Weights of a small GPT-style language model, trained from scratch on English Wikipedia.
Size: 5 heads of 64, MLP 2560 GELU, 33.4M parameters.
Training: 588M tokens, 4606 steps.
Each number is 50 + 15 x the weight over the matrix's rms, rounded and kept within 0 to 99. Layers, rows and columns count from 0.

# layer 3 attention value, 320x320, rms 0.122, rows 140-183, columns 80-159
59 48 69 49 61 54 42 45 53 50 53 55 44 48 52 50 51 52 67 53 53 38 56 66 65 69 44 43 42 32 42 63 60 47 38 35 46 41 55 32 55 39 48 55 78 47 64 24 58 51 45 24 50 59 43 43 53 50 70 61 22 37 72 27 61 33 46 25 43 44 58 24 44 34 59 70 50 30 45 77
71 53 36 59 32 34 66 46 46 46 52 34 35 51 45 41 57 60 66 68 51 44 72 42 45 24 40 52 28 54 65 28 59 55 46 27 40 60 42 71 75 45 55 50 36 54 50 62 38 56 51 56 79 56 73 57 39 41 44 50 11 36 72 93 72 65 33 32 40 33 65 59 46 43 43 53 39 88 69 49
58 43 53 49 52 51 31 41 71 57 48 71 34 42 44 52 53 33 54 53 69 42 65 54 51 35 32 60 71 67 18 62 59 24 36 39 35 38 49 32 40 51 45 33 50 41 50 54 53 21 44 54 59 38 68 83 68 46 59 54 54 55 73 56 38 44 25 45 36 40 76 76 35 25 63 44 31 44 58 48
58 52 61 52 55 57 49 55 47 23 71 52 56 48 53 73 57 43 46 34 36 63 61 56 56 37 43 33 55 65 55 42 60 55 51 43 46 55 74 47 45 37 66 71 54 38 69 40 53 52 66 70 59 59 40 59 37 81 54 45 38 60 42 55 66 59 13 72 48 51 59 72 43 37 37 47 40 27 33 28
42 54 54 40 48 61 54 51 40 60 52 46 57 41 48 44 54 47 37 77 74 15 41 50 59 50 39 43 51 37 35 64 49 31 41 71 21 57 52 52 42 50 61 50 36 46 49 56 41 79 47 59 84 39 58 46 50 43 40 61 50 50 69 62 54 48 45 21 39 49 51 24 46 58 67 43 45 66 46 50
27 46 53 37 58 46 53 85 71 45 46 70 62 45 57 12 37 40 42 65 57 24 42 41 44 38 58 57 52 53 29 60 48 31 79 62 42 56 30 29 60 41 65 38 48 61 56 47 47 33 42 48 43 30 48 53 61 29 39 45 61 48 89 40 34 64 34 63 50 61 59 43 57 41 87 25 36 67 42 55
56 36 53 31 42 53 57 73 53 74 50 36 39 59 69 40 53 59 52 64 67 51 59 55 61 45 18 52 41 60 52 36 34 53 52 36 65 45 48 52 53 41 46 54 56 48 37 63 56 35 56 35 16 62 75 31 45 56 11 54 41 73 68 48 41 52 43 31 48 48 64 32 71 59 72 16 33 55 82 42
57 38 57 25 76 32 57 52 46 31 64 62 62 75 76 36 56 76 40 49 58 70 43 63 28 51 46 43 62 42 55 46 58 57 43 65 55 71 28 36 69 72 41 54 43 69 74 69 41 81 53 56 54 51 49 47 51 41 40 57 62 48 61 68 36 75 99 72 48 48 32 62 18 46 60 39 37 30 62 64
71 28 33 56 43 87 40 60 62 49 41 09 52 53 69 63 75 46 59 57 32 24 74 58 68 50 48 41 41 63 60 33 50 54 32 41 07 78 67 33 70 49 74 71 53 77 56 36 21 69 15 66 46 61 68 85 40 44 67 47 46 62 54 43 56 38 45 27 48 40 74 49 48 37 51 54 56 49 53 49
94 49 38 42 55 49 28 31 53 40 53 66 47 44 43 42 54 58 54 41 63 62 66 45 45 48 19 61 53 50 40 54 63 53 34 31 45 04 64 54 22 54 50 49 57 69 56 53 55 42 23 38 50 46 36 59 56 36 61 49 49 27 68 50 45 50 64 49 73 51 17 31 44 47 39 46 29 51 65 35
11 42 39 86 28 62 65 46 78 72 79 54 40 32 46 90 67 48 41 47 64 52 57 49 38 55 42 53 55 33 47 75 52 22 49 44 38 60 21 49 57 42 67 48 49 35 50 53 60 74 64 42 45 63 39 27 33 37 47 33 45 56 66 48 63 38 59 35 66 39 33 29 63 47 49 58 46 24 86 70
56 38 35 55 65 74 31 45 40 43 45 27 57 47 66 58 47 38 32 45 62 68 48 40 45 20 16 10 53 45 56 59 48 42 47 36 39 44 67 65 40 71 61 64 32 58 54 64 59 65 63 53 52 84 32 40 55 63 34 43 75 84 33 70 36 33 80 58 53 42 43 53 58 29 35 71 32 45 67 63
60 64 34 62 57 40 62 50 58 28 57 48 63 54 36 62 55 45 57 52 64 30 51 60 28 58 65 53 58 50 69 49 54 52 52 53 39 69 71 78 79 43 42 56 48 27 32 80 42 51 52 44 29 62 45 60 62 51 59 59 51 56 51 57 39 61 45 58 42 46 25 51 63 48 24 16 63 60 45 45
59 61 52 58 67 42 27 60 27 44 33 70 59 55 47 45 34 48 22 52 55 53 83 52 62 64 67 65 54 36 25 49 53 67 58 26 69 53 61 45 57 47 57 49 51 64 47 58 50 37 78 66 58 48 40 80 47 37 53 54 39 31 64 65 40 63 52 69 37 68 66 53 48 43 58 37 47 28 07 30
74 52 49 53 49 69 46 37 46 22 31 54 48 62 32 65 40 64 75 63 64 52 38 32 50 81 86 65 45 41 43 60 30 49 79 45 54 30 59 41 58 31 52 43 78 41 52 28 60 23 34 64 42 44 46 62 62 50 54 41 60 48 42 42 62 38 25 59 55 47 43 62 33 54 32 62 62 62 39 54
49 46 63 40 77 53 55 47 50 23 25 29 54 55 45 39 54 55 61 45 59 60 49 33 56 63 48 35 47 39 34 70 41 38 32 15 50 48 83 43 33 54 88 51 74 47 43 58 52 55 27 51 47 73 54 43 52 65 59 90 41 42 33 48 65 53 55 67 51 65 26 39 74 44 39 54 34 46 68 42
63 47 63 39 51 18 58 53 58 55 50 56 38 45 45 49 59 43 56 57 46 39 46 64 30 61 44 30 20 68 53 43 79 51 64 47 58 49 68 26 33 51 26 64 62 44 49 14 62 40 42 44 48 47 62 48 44 36 63 30 83 53 58 31 56 42 30 34 64 48 46 52 56 83 54 65 66 62 39 72
35 70 52 61 78 56 26 23 61 52 47 26 38 19 60 39 33 61 53 46 60 82 23 43 51 58 21 25 60 35 67 72 44 48 77 48 56 71 58 68 59 42 40 49 67 37 19 90 49 34 56 66 54 29 62 47 42 60 58 08 55 67 66 31 38 46 30 82 48 48 46 68 78 41 35 48 39 21 52 41
91 58 48 28 63 43 14 38 20 43 32 55 56 50 41 47 57 42 47 72 53 43 48 76 53 27 49 24 52 38 26 62 40 56 37 55 63 25 99 47 46 43 51 32 68 79 39 43 45 32 57 46 40 43 42 29 62 30 28 71 38 55 64 46 34 26 29 70 36 48 69 23 47 34 20 42 60 45 30 42
58 66 38 51 70 44 34 49 18 28 50 35 70 51 45 50 42 51 32 41 35 43 18 61 43 45 58 48 38 37 56 50 59 60 73 42 57 58 52 69 36 45 44 59 25 59 67 45 36 53 51 52 77 63 54 38 62 62 43 49 48 27 34 68 33 49 61 65 49 50 48 47 58 05 40 56 50 48 32 20
38 30 58 60 59 45 71 43 60 37 59 63 33 66 70 50 28 45 42 43 46 70 32 43 28 57 60 54 34 59 49 46 62 40 64 59 37 67 47 45 39 44 63 69 51 30 38 52 54 64 74 78 46 60 61 25 57 96 44 78 51 29 38 68 22 37 35 81 46 42 45 52 64 40 32 74 59 39 52 35
72 49 70 47 77 62 51 47 51 34 65 42 27 51 61 53 48 62 60 52 45 57 49 23 55 75 55 68 49 39 58 42 39 31 53 54 38 46 41 51 51 64 64 56 46 89 61 28 77 62 29 47 46 50 47 62 52 47 59 67 36 52 61 66 59 38 49 51 50 47 27 48 52 59 80 59 41 62 52 46
62 81 55 43 66 68 63 69 47 38 61 28 46 14 53 49 65 44 50 46 43 23 53 30 34 31 52 39 70 33 26 49 30 46 33 73 62 54 75 58 44 45 58 27 45 53 24 25 70 48 59 36 77 53 54 45 68 39 24 48 36 51 39 50 45 48 55 50 44 54 43 63 44 21 55 28 57 47 62 36
61 59 52 49 45 52 56 42 30 35 74 47 59 43 99 62 30 43 46 48 42 38 80 56 51 33 50 70 69 53 31 52 68 65 44 56 76 57 43 46 42 52 63 49 37 41 45 46 50 68 66 59 61 79 66 57 39 52 56 36 58 38 52 76 37 61 42 72 40 41 56 72 81 44 81 66 61 38 24 41
56 43 68 67 55 46 73 70 66 44 39 48 69 56 31 51 33 30 44 51 62 56 69 51 54 59 51 54 31 54 42 51 33 55 59 62 57 49 72 30 48 54 39 78 77 59 74 49 55 45 33 56 59 70 76 74 61 24 32 31 37 36 72 18 41 58 49 65 44 59 53 27 63 47 63 46 67 35 45 58
53 45 59 41 52 40 70 43 33 58 51 66 22 22 39 35 46 73 41 15 40 46 62 48 42 68 27 64 28 91 59 25 50 61 27 45 16 55 05 42 71 48 45 43 53 85 67 77 68 48 66 47 49 22 67 51 27 36 51 44 45 51 66 61 61 56 54 52 57 45 49 48 08 47 55 40 50 35 54 51
44 35 58 25 78 34 36 52 43 44 44 66 54 62 53 47 37 40 58 25 75 54 45 37 62 44 35 51 68 45 34 69 51 36 61 54 60 67 83 43 23 42 61 38 45 55 66 39 63 73 70 31 44 36 52 63 79 43 65 65 63 22 56 64 37 72 78 31 39 41 46 23 53 24 35 38 54 32 57 17
34 51 54 47 71 63 33 56 67 36 22 58 34 78 76 42 49 50 61 48 55 32 22 32 56 61 70 73 49 51 28 60 56 59 48 54 34 73 50 49 48 41 52 58 57 72 57 54 62 42 28 36 23 54 30 63 36 45 57 50 51 56 62 33 17 44 50 54 71 44 41 37 53 55 31 68 59 44 32 54
49 50 40 43 43 44 43 31 34 53 74 50 40 73 42 31 53 72 41 77 52 50 55 67 30 39 61 43 55 56 57 51 58 68 30 39 17 32 42 49 51 32 57 54 45 49 41 45 54 35 60 36 61 49 58 50 77 45 54 27 56 36 45 40 27 47 00 52 41 67 59 74 55 64 38 61 33 44 45 42
55 60 41 36 48 31 54 43 36 58 49 83 29 25 67 49 40 10 28 57 79 29 64 60 62 34 63 48 56 44 46 57 27 70 42 62 43 34 38 60 31 69 41 28 52 48 58 64 44 25 56 71 62 56 63 37 74 66 75 67 40 43 40 28 41 64 43 82 59 35 71 48 50 53 61 48 80 60 48 70
62 41 44 32 33 37 51 41 51 33 49 45 62 35 48 47 69 61 50 70 41 58 63 57 12 49 57 55 82 44 48 45 20 63 46 44 52 58 34 44 61 46 51 46 79 51 36 83 57 24 64 45 34 53 91 43 46 65 40 39 43 48 69 36 80 53 08 60 36 63 36 50 67 73 68 38 38 45 60 48
62 53 51 52 62 40 42 44 71 47 49 38 56 32 45 38 21 43 48 54 75 57 36 38 51 69 34 48 77 31 36 64 46 46 44 56 43 57 48 47 31 31 28 23 52 29 37 54 53 38 41 50 85 28 44 65 50 68 55 79 69 31 48 41 57 69 79 67 36 51 45 55 70 56 45 21 38 45 40 43
60 97 47 41 56 49 32 40 46 13 44 67 50 73 42 38 28 34 49 37 75 68 68 51 68 46 46 70 68 41 43 54 39 58 37 52 58 67 35 69 38 47 39 34 60 54 22 37 54 37 79 25 55 78 46 68 76 54 42 16 42 42 36 60 26 74 48 53 30 48 67 59 61 39 28 47 49 51 36 58
48 47 62 45 68 46 55 55 58 55 52 34 41 57 51 46 55 58 53 67 62 37 46 45 67 57 60 59 44 60 43 24 40 62 61 62 42 54 48 50 76 66 25 58 52 61 30 51 32 52 45 49 54 54 55 73 49 43 52 60 28 31 50 47 59 52 37 58 40 64 50 67 59 60 43 51 52 52 61 63
77 29 45 58 43 48 66 48 31 34 50 43 75 28 85 51 59 47 49 65 30 49 63 63 32 59 49 36 67 43 49 53 66 45 36 40 71 51 53 35 62 46 58 58 47 55 80 35 63 51 47 31 48 73 59 57 59 57 02 60 54 65 30 58 47 55 45 45 47 50 42 40 56 57 76 64 44 60 23 33
72 42 41 41 65 50 85 61 73 49 44 37 69 62 37 39 51 47 72 54 46 47 56 60 51 44 63 52 09 40 43 44 41 32 59 65 33 35 55 57 40 58 52 53 48 61 67 20 52 68 54 57 58 63 66 37 47 63 52 72 30 56 56 52 52 14 47 36 66 38 50 50 50 84 63 53 58 66 40 60
32 53 56 68 18 55 22 62 56 59 66 62 32 57 53 54 51 38 55 49 46 41 71 72 47 35 39 39 51 75 42 65 73 45 34 44 31 38 59 41 47 55 91 37 32 69 68 62 47 68 70 48 56 65 44 53 28 41 47 90 56 57 50 74 65 59 54 35 54 54 61 32 56 21 63 54 32 38 71 77
44 60 56 55 64 71 47 47 85 55 46 24 59 50 49 40 37 54 41 48 59 48 39 26 80 42 48 55 41 51 35 47 51 39 46 57 67 51 61 56 37 48 58 42 46 47 32 61 28 47 35 53 42 33 52 46 73 73 41 58 50 45 51 41 59 45 65 53 42 42 46 31 40 44 53 42 38 29 77 55
76 72 52 40 48 64 34 39 39 48 58 57 56 65 36 56 53 24 45 83 49 53 37 63 64 49 61 33 68 45 60 40 45 78 38 45 51 54 64 37 30 23 72 31 53 47 29 82 58 61 58 46 66 49 25 51 75 51 30 42 79 49 34 43 35 71 89 25 50 43 62 40 73 62 53 47 78 55 56 54
76 38 49 39 45 35 71 46 71 67 43 55 65 55 40 44 59 52 45 63 54 52 65 46 25 48 40 67 57 51 55 11 59 66 56 62 58 46 63 63 38 47 43 57 64 81 41 63 70 59 48 53 34 41 57 80 50 29 14 33 46 32 80 39 52 19 54 55 34 51 54 35 41 37 48 33 46 49 52 61
34 61 51 44 34 60 33 26 52 41 52 31 52 50 35 39 44 50 55 54 48 62 46 40 44 38 72 62 50 41 74 60 56 49 57 63 69 51 71 56 49 51 52 42 43 51 50 64 43 80 38 50 42 57 46 39 24 31 42 64 59 56 61 47 51 45 33 58 39 58 80 11 44 62 53 30 70 59 06 51
44 44 61 32 32 48 50 57 58 73 38 43 30 70 38 48 99 40 78 73 71 80 08 51 36 79 57 46 55 46 51 75 57 45 34 45 36 67 58 40 52 35 45 42 64 55 48 69 53 56 11 63 33 21 36 67 49 63 49 48 45 80 62 56 50 56 41 58 70 42 38 66 44 71 34 53 30 67 15 66
52 46 54 36 57 41 52 33 33 50 63 46 57 49 52 47 23 63 34 52 60 59 54 49 50 47 23 40 49 57 27 52 41 50 36 64 27 56 50 30 36 65 69 28 47 45 55 52 66 75 69 50 61 56 47 53 49 58 40 42 50 56 55 54 19 63 62 42 30 54 51 49 63 42 36 36 55 19 66 42
48 35 29 52 46 47 45 34 76 60 59 28 32 63 57 47 54 65 58 32 29 54 45 56 62 50 71 76 77 45 60 62 26 45 46 60 42 58 35 92 50 65 34 32 41 48 46 62 41 67 56 35 44 51 63 37 54 60 63 62 34 27 61 55 36 59 54 51 34 94 66 64 33 57 70 70 51 51 33 75
# layer 3 attention output (transposed), 320x320, rms 0.108, rows 140-183, columns 80-159
44 43 42 53 40 46 62 47 69 46 62 56 63 48 63 62 70 43 35 53 44 62 58 37 51 67 77 71 48 50 66 54 38 41 29 76 48 57 63 67 50 72 57 69 58 61 58 72 61 50 55 62 39 66 40 54 30 42 38 66 66 74 25 61 58 46 49 49 52 53 31 30 58 49 34 43 53 49 66 39
69 77 20 46 46 43 37 56 39 69 41 74 66 37 62 46 31 48 28 33 48 61 41 48 52 67 54 82 64 55 63 60 15 45 69 40 43 48 60 34 51 57 66 59 57 42 58 40 32 52 52 41 62 50 65 40 42 83 51 47 59 67 49 36 43 60 58 49 82 57 44 41 23 47 39 38 55 62 28 45
54 53 61 18 62 32 56 61 17 50 40 31 48 52 55 46 40 69 80 57 45 61 39 41 58 64 49 73 53 34 86 44 46 47 59 60 48 65 52 61 33 54 76 59 41 60 76 48 64 64 53 34 53 49 35 44 37 76 30 44 44 45 66 45 52 79 38 51 60 43 41 32 43 40 38 48 53 55 34 41
46 65 53 57 32 39 57 42 42 45 53 41 56 55 67 36 66 51 38 76 69 45 21 55 46 43 51 53 63 36 42 66 54 35 61 45 77 30 44 44 46 76 42 15 51 44 61 31 68 33 47 55 47 52 59 30 42 43 32 85 36 36 49 55 39 59 58 57 50 43 38 66 62 52 45 33 44 66 53 45
52 55 57 42 61 77 08 30 65 31 56 87 69 30 62 58 42 48 53 57 30 52 43 74 69 54 49 40 63 51 50 27 63 57 50 51 59 46 35 27 56 39 60 60 62 28 69 77 38 46 59 67 36 43 55 49 44 60 64 46 40 73 41 38 58 82 60 50 57 69 65 71 44 43 42 43 75 38 42 45
49 58 68 59 62 72 34 42 39 42 45 65 50 57 58 80 35 44 51 48 39 59 46 45 83 79 49 63 52 42 51 39 68 70 17 49 56 65 35 43 50 40 25 60 53 39 28 75 49 78 63 48 46 49 58 52 34 71 44 59 57 52 61 36 77 40 51 42 30 46 43 40 62 26 41 48 80 28 45 57
57 36 57 81 73 52 43 57 47 41 53 66 59 53 34 30 52 51 53 63 51 60 34 35 45 64 42 48 55 48 60 33 51 57 43 93 55 45 51 66 43 18 42 54 44 44 56 31 61 55 43 28 49 51 51 48 48 42 59 60 61 55 43 50 33 46 67 60 82 49 45 60 47 23 57 76 53 46 41 68
31 60 45 76 45 44 33 56 43 59 34 35 56 59 51 46 44 49 45 67 60 40 58 62 44 28 56 39 48 56 62 73 49 39 61 39 71 53 37 61 34 52 74 70 45 41 60 65 42 50 57 41 68 53 64 50 59 56 44 42 56 37 35 65 64 41 23 23 57 42 49 47 55 74 26 74 47 81 71 63
30 62 68 47 18 22 56 53 59 32 52 75 80 67 20 33 61 45 64 55 48 67 53 49 55 71 49 61 45 42 38 49 66 50 37 63 54 48 28 38 57 61 59 54 32 33 56 51 48 44 90 70 68 32 59 34 41 46 20 68 69 54 31 55 40 61 37 59 36 48 43 34 50 58 47 50 53 38 34 38
35 57 58 42 38 79 39 57 69 49 85 49 64 32 49 53 38 35 44 65 64 51 51 55 47 45 50 55 23 47 49 50 41 51 51 50 51 67 33 42 64 65 45 22 56 28 47 53 47 46 50 56 44 49 56 55 43 75 33 43 41 43 49 50 73 63 29 31 47 21 68 71 57 74 36 49 42 43 39 42
83 53 29 59 67 52 32 27 58 64 46 58 47 69 38 56 45 47 34 70 41 38 38 39 80 60 32 69 59 32 61 46 66 37 59 41 50 33 40 62 58 38 79 58 35 36 51 46 57 71 48 66 51 48 30 66 48 66 82 29 62 51 41 52 66 72 42 63 42 35 53 61 33 43 61 56 47 52 53 43
39 62 43 55 37 25 53 58 47 62 63 66 41 43 49 58 67 54 60 51 56 46 56 70 57 60 61 70 62 34 34 41 64 79 74 51 39 55 47 42 48 30 40 03 44 53 44 28 43 49 29 48 32 54 59 58 50 42 55 39 34 27 50 49 44 54 32 62 34 59 42 43 42 61 60 53 45 34 63 57
37 57 50 76 47 81 61 63 48 61 57 61 32 47 51 61 41 38 41 49 48 70 44 43 53 73 11 26 58 56 35 54 44 40 34 51 80 47 38 54 17 51 54 36 48 53 58 43 51 35 78 51 67 54 85 33 64 68 40 37 31 64 39 22 45 67 51 59 25 61 57 67 29 45 38 83 49 56 48 43
47 48 23 75 41 36 54 54 43 30 56 45 32 59 53 43 44 63 51 54 48 54 29 18 45 54 55 49 85 55 50 53 70 45 27 57 53 57 46 41 56 42 22 49 73 40 64 46 49 57 43 61 69 37 53 27 55 71 36 59 24 75 34 21 35 49 59 57 58 30 31 55 42 42 44 47 48 94 52 60
43 62 59 45 52 41 60 66 65 61 51 24 62 28 51 27 39 44 35 35 58 29 33 67 19 42 42 42 58 60 52 52 64 60 51 36 45 91 35 35 56 57 38 67 50 67 53 71 45 76 60 57 57 51 55 60 45 34 56 59 47 42 61 27 38 72 71 48 37 53 60 50 51 73 69 38 58 25 41 14
83 39 36 46 46 54 52 66 39 83 66 51 39 54 74 79 53 56 71 42 41 59 52 62 58 23 53 58 43 74 70 43 61 23 80 60 63 51 47 36 84 81 18 26 36 52 51 41 39 58 54 68 61 29 47 34 25 42 48 61 65 56 33 59 39 57 72 34 62 21 62 64 55 59 43 59 23 62 51 83
51 67 47 28 67 99 66 69 27 72 38 45 62 36 45 33 62 37 86 28 89 24 36 44 45 26 44 45 53 28 59 61 40 44 47 57 64 30 38 48 71 26 45 43 58 56 03 75 42 39 50 66 59 46 41 74 71 55 37 63 61 54 47 63 54 63 71 51 48 46 56 39 39 34 22 44 49 30 45 29
19 31 52 83 39 58 51 64 29 32 74 49 59 32 33 51 52 51 48 24 64 62 90 37 58 57 41 71 47 69 47 31 66 45 51 62 48 44 40 32 44 81 43 48 57 66 52 35 37 54 54 33 47 60 20 41 57 50 74 66 35 23 39 43 60 50 61 50 77 63 64 38 19 63 75 47 59 71 45 50
34 44 64 56 51 54 67 56 96 50 59 57 76 30 66 47 34 45 61 48 35 56 60 53 37 38 48 31 67 72 79 60 35 65 42 49 20 70 31 58 48 45 51 46 61 58 60 29 79 38 29 44 49 47 71 56 43 41 46 14 33 54 36 63 21 43 51 39 52 76 35 78 69 67 42 57 62 49 40 35
41 40 30 46 39 64 54 51 53 60 42 60 46 49 39 64 59 39 38 42 36 71 75 32 45 43 57 50 79 42 45 40 34 65 23 58 35 58 63 28 71 50 48 40 60 50 44 44 41 58 69 40 42 76 48 57 36 15 48 50 16 53 65 49 50 04 33 51 56 71 44 45 50 60 44 64 61 66 49 56
44 55 43 63 30 50 49 57 75 41 39 27 56 41 61 52 52 68 48 44 53 27 30 30 74 59 69 72 55 48 58 66 44 50 40 67 64 63 54 46 31 39 30 58 24 62 54 51 49 27 45 44 40 45 33 52 37 28 50 59 42 48 46 57 73 64 67 38 63 71 34 70 23 30 64 34 53 57 57 48
44 45 33 50 36 41 47 59 57 66 34 56 72 58 49 58 68 36 66 44 36 54 61 55 44 40 31 45 46 66 59 39 59 36 60 41 57 57 58 39 37 46 55 53 25 42 50 52 31 60 59 39 44 50 42 51 71 66 47 46 83 50 62 44 36 62 52 35 56 37 46 65 27 69 36 55 46 37 73 50
56 38 44 38 48 35 41 44 37 37 55 67 52 51 43 47 26 52 65 30 44 61 69 76 48 65 41 27 41 68 89 32 55 45 69 49 67 52 56 53 40 57 32 65 43 43 62 74 47 64 33 53 35 73 48 49 45 35 67 50 80 61 66 45 37 36 69 40 44 76 50 54 63 43 43 53 41 52 45 68
39 59 30 45 60 15 57 50 77 29 48 56 34 59 25 43 60 59 30 48 70 44 25 41 42 56 37 34 29 23 56 56 26 51 73 58 76 47 29 66 62 53 66 46 51 54 70 48 51 35 52 53 46 59 33 22 77 35 50 77 49 53 50 53 27 63 61 31 43 52 58 54 30 74 21 37 39 29 52 60
61 84 37 51 40 42 59 56 38 54 49 60 65 46 66 23 39 73 62 47 50 44 35 32 40 53 38 45 36 33 59 48 36 52 34 36 68 50 06 42 79 34 31 21 24 50 40 62 48 48 41 77 47 41 37 24 46 69 31 37 41 26 42 46 59 55 61 37 46 45 69 39 31 84 78 36 38 55 40 39
46 50 44 67 41 61 41 75 57 48 54 47 83 70 45 47 59 41 55 70 36 55 53 33 86 56 63 47 65 56 31 62 58 60 57 41 61 32 50 77 47 22 57 73 47 48 60 39 47 57 55 58 54 55 52 52 48 72 56 57 47 58 30 56 48 35 63 29 68 35 25 37 73 40 43 56 56 59 32 58
57 61 22 63 38 48 59 48 59 46 35 25 45 55 34 42 70 41 51 87 27 68 64 59 57 47 78 24 14 37 50 62 38 50 44 35 14 69 29 43 63 71 58 61 66 31 47 55 48 24 30 36 48 55 43 52 38 61 28 41 63 32 71 41 55 55 23 93 40 47 82 79 72 75 46 36 46 62 30 74
54 35 52 66 37 53 68 28 33 50 65 42 45 44 46 51 49 21 53 48 78 38 62 58 62 59 30 51 36 51 57 47 45 44 32 57 43 75 37 76 61 20 37 64 49 51 63 52 10 52 34 52 61 43 52 52 49 55 40 49 72 61 48 69 69 52 77 49 44 41 61 31 47 32 45 51 49 18 65 56
54 73 52 31 36 41 52 22 36 63 37 54 54 49 30 68 56 32 57 37 67 56 31 59 36 46 50 49 13 48 38 81 30 34 63 58 61 59 65 38 55 75 43 59 53 29 66 58 32 46 50 31 62 19 48 87 50 67 56 76 34 45 67 72 36 45 76 53 36 55 49 42 41 77 28 60 55 61 58 33
39 49 43 49 39 70 51 62 42 31 47 29 67 58 53 62 28 64 27 49 35 66 54 54 54 45 50 54 56 56 43 65 54 66 72 33 51 34 61 34 71 57 76 56 21 40 58 36 57 56 44 58 54 49 41 41 28 38 58 20 61 66 77 99 62 51 61 35 53 42 43 47 20 52 14 49 26 64 46 30
36 49 59 59 52 40 62 63 44 44 59 50 38 63 68 44 25 38 45 64 45 54 66 43 48 38 39 58 15 32 57 52 70 50 49 96 49 61 44 51 51 52 67 45 34 33 70 30 52 58 39 59 44 40 43 47 47 41 45 40 42 58 48 42 32 71 60 59 39 67 47 79 33 44 55 57 47 49 35 66
18 43 65 68 35 46 42 54 26 56 51 25 47 44 41 66 36 64 54 42 56 66 65 39 75 30 65 34 49 60 44 32 46 66 32 43 32 49 51 47 56 65 54 81 43 52 20 42 55 55 35 66 19 40 59 51 39 59 63 46 26 64 76 59 71 17 37 52 42 51 51 45 48 40 71 45 61 40 49 82
26 24 51 49 59 56 60 48 46 71 47 43 46 00 56 35 40 55 38 46 35 49 35 55 66 43 56 26 62 64 29 57 49 58 60 74 32 49 40 43 73 58 54 41 55 63 64 49 48 40 25 67 30 61 43 54 34 43 41 52 45 34 58 65 41 58 67 70 67 62 48 39 41 65 54 82 61 46 54 58
41 33 32 75 55 32 45 61 45 59 47 59 48 50 38 42 56 43 60 39 67 66 53 56 36 48 55 51 73 67 54 65 43 24 45 46 37 49 50 64 40 72 75 46 29 49 69 49 27 48 38 46 65 29 46 42 49 64 78 25 74 52 49 53 61 42 50 45 46 44 38 37 22 34 62 38 46 53 54 44
24 57 52 58 64 49 33 34 63 41 43 32 32 77 24 51 64 47 75 47 58 32 56 34 24 51 43 60 51 51 72 29 34 36 66 45 19 57 38 51 53 56 48 45 45 47 19 48 39 46 67 75 71 42 49 50 37 32 59 45 47 46 63 53 33 48 59 44 66 67 63 58 40 42 54 43 41 47 66 64
31 67 60 24 25 60 24 45 41 52 44 77 56 50 56 56 46 64 20 58 42 43 28 33 45 47 47 49 64 61 68 21 58 72 45 43 62 47 73 37 49 76 51 49 40 56 50 55 64 27 38 47 49 30 47 44 50 41 47 21 60 62 41 53 55 57 52 57 34 25 80 69 32 42 40 46 50 48 56 52
62 43 57 52 61 59 60 35 62 45 53 59 39 28 47 53 78 54 64 55 56 43 01 28 59 76 49 62 48 50 34 60 56 62 50 50 55 21 38 49 31 60 45 56 49 27 38 41 38 43 35 60 35 60 41 51 53 68 49 42 87 51 57 48 70 43 55 49 65 37 35 66 50 53 38 60 27 68 68 58
37 27 55 45 40 43 60 44 36 40 52 57 20 34 38 65 48 60 47 67 36 62 56 59 67 49 63 47 60 28 49 48 53 63 65 57 57 59 29 44 54 54 53 68 47 61 46 51 69 57 62 29 59 57 32 47 12 44 56 46 36 40 41 63 65 50 53 63 52 60 55 45 58 62 44 55 71 36 64 43
47 38 44 46 67 57 39 54 57 50 36 33 39 34 44 57 56 68 37 57 47 48 22 32 41 49 38 48 63 67 41 41 49 37 75 30 53 39 42 69 48 37 44 78 49 57 67 56 41 28 48 51 39 56 56 29 47 66 40 64 45 57 53 51 57 42 55 47 20 47 45 46 41 48 35 47 56 45 43 27
47 79 53 36 41 47 35 61 48 53 40 44 52 70 46 43 37 65 64 53 31 53 41 45 32 82 41 71 32 43 67 40 62 52 31 47 48 37 51 38 46 55 45 49 52 59 72 72 35 67 32 77 41 32 77 42 40 63 31 53 45 64 30 60 58 57 26 32 62 58 60 70 58 62 57 54 74 45 34 42
55 48 62 45 43 70 53 47 50 34 40 61 52 53 70 36 21 57 46 35 32 43 50 61 60 39 35 55 61 51 56 50 43 57 56 45 69 46 59 26 59 51 51 49 66 75 36 44 47 28 98 40 46 48 50 22 60 68 47 52 65 45 63 55 33 62 48 50 65 64 68 63 60 67 41 35 61 42 61 59
49 72 67 50 66 54 28 06 67 29 50 63 65 27 64 59 25 60 13 57 52 18 76 52 45 45 46 38 64 60 63 46 86 44 63 41 44 33 77 43 40 67 55 64 35 40 42 48 50 50 39 56 68 43 32 48 40 36 53 29 54 61 71 27 62 47 36 52 51 52 45 43 29 38 65 59 54 14 51 39
27 54 44 48 52 42 57 52 54 48 41 40 36 37 61 38 64 23 38 66 43 49 49 39 54 53 50 57 55 39 72 73 55 76 63 16 79 48 56 51 76 41 40 50 51 41 34 55 19 45 45 31 63 53 43 61 37 50 76 38 32 37 33 51 70 80 42 69 60 41 67 54 46 49 49 69 47 56 50 59
39 46 43 42 41 51 45 52 34 52 39 63 88 38 48 67 30 56 33 42 65 48 60 50 16 50 43 28 34 32 38 67 55 67 57 26 54 66 33 43 52 40 69 52 41 47 36 53 34 79 52 48 69 58 53 60 45 68 31 42 37 55 58 57 15 41 54 59 53 48 41 67 45 48 47 57 55 61 60 68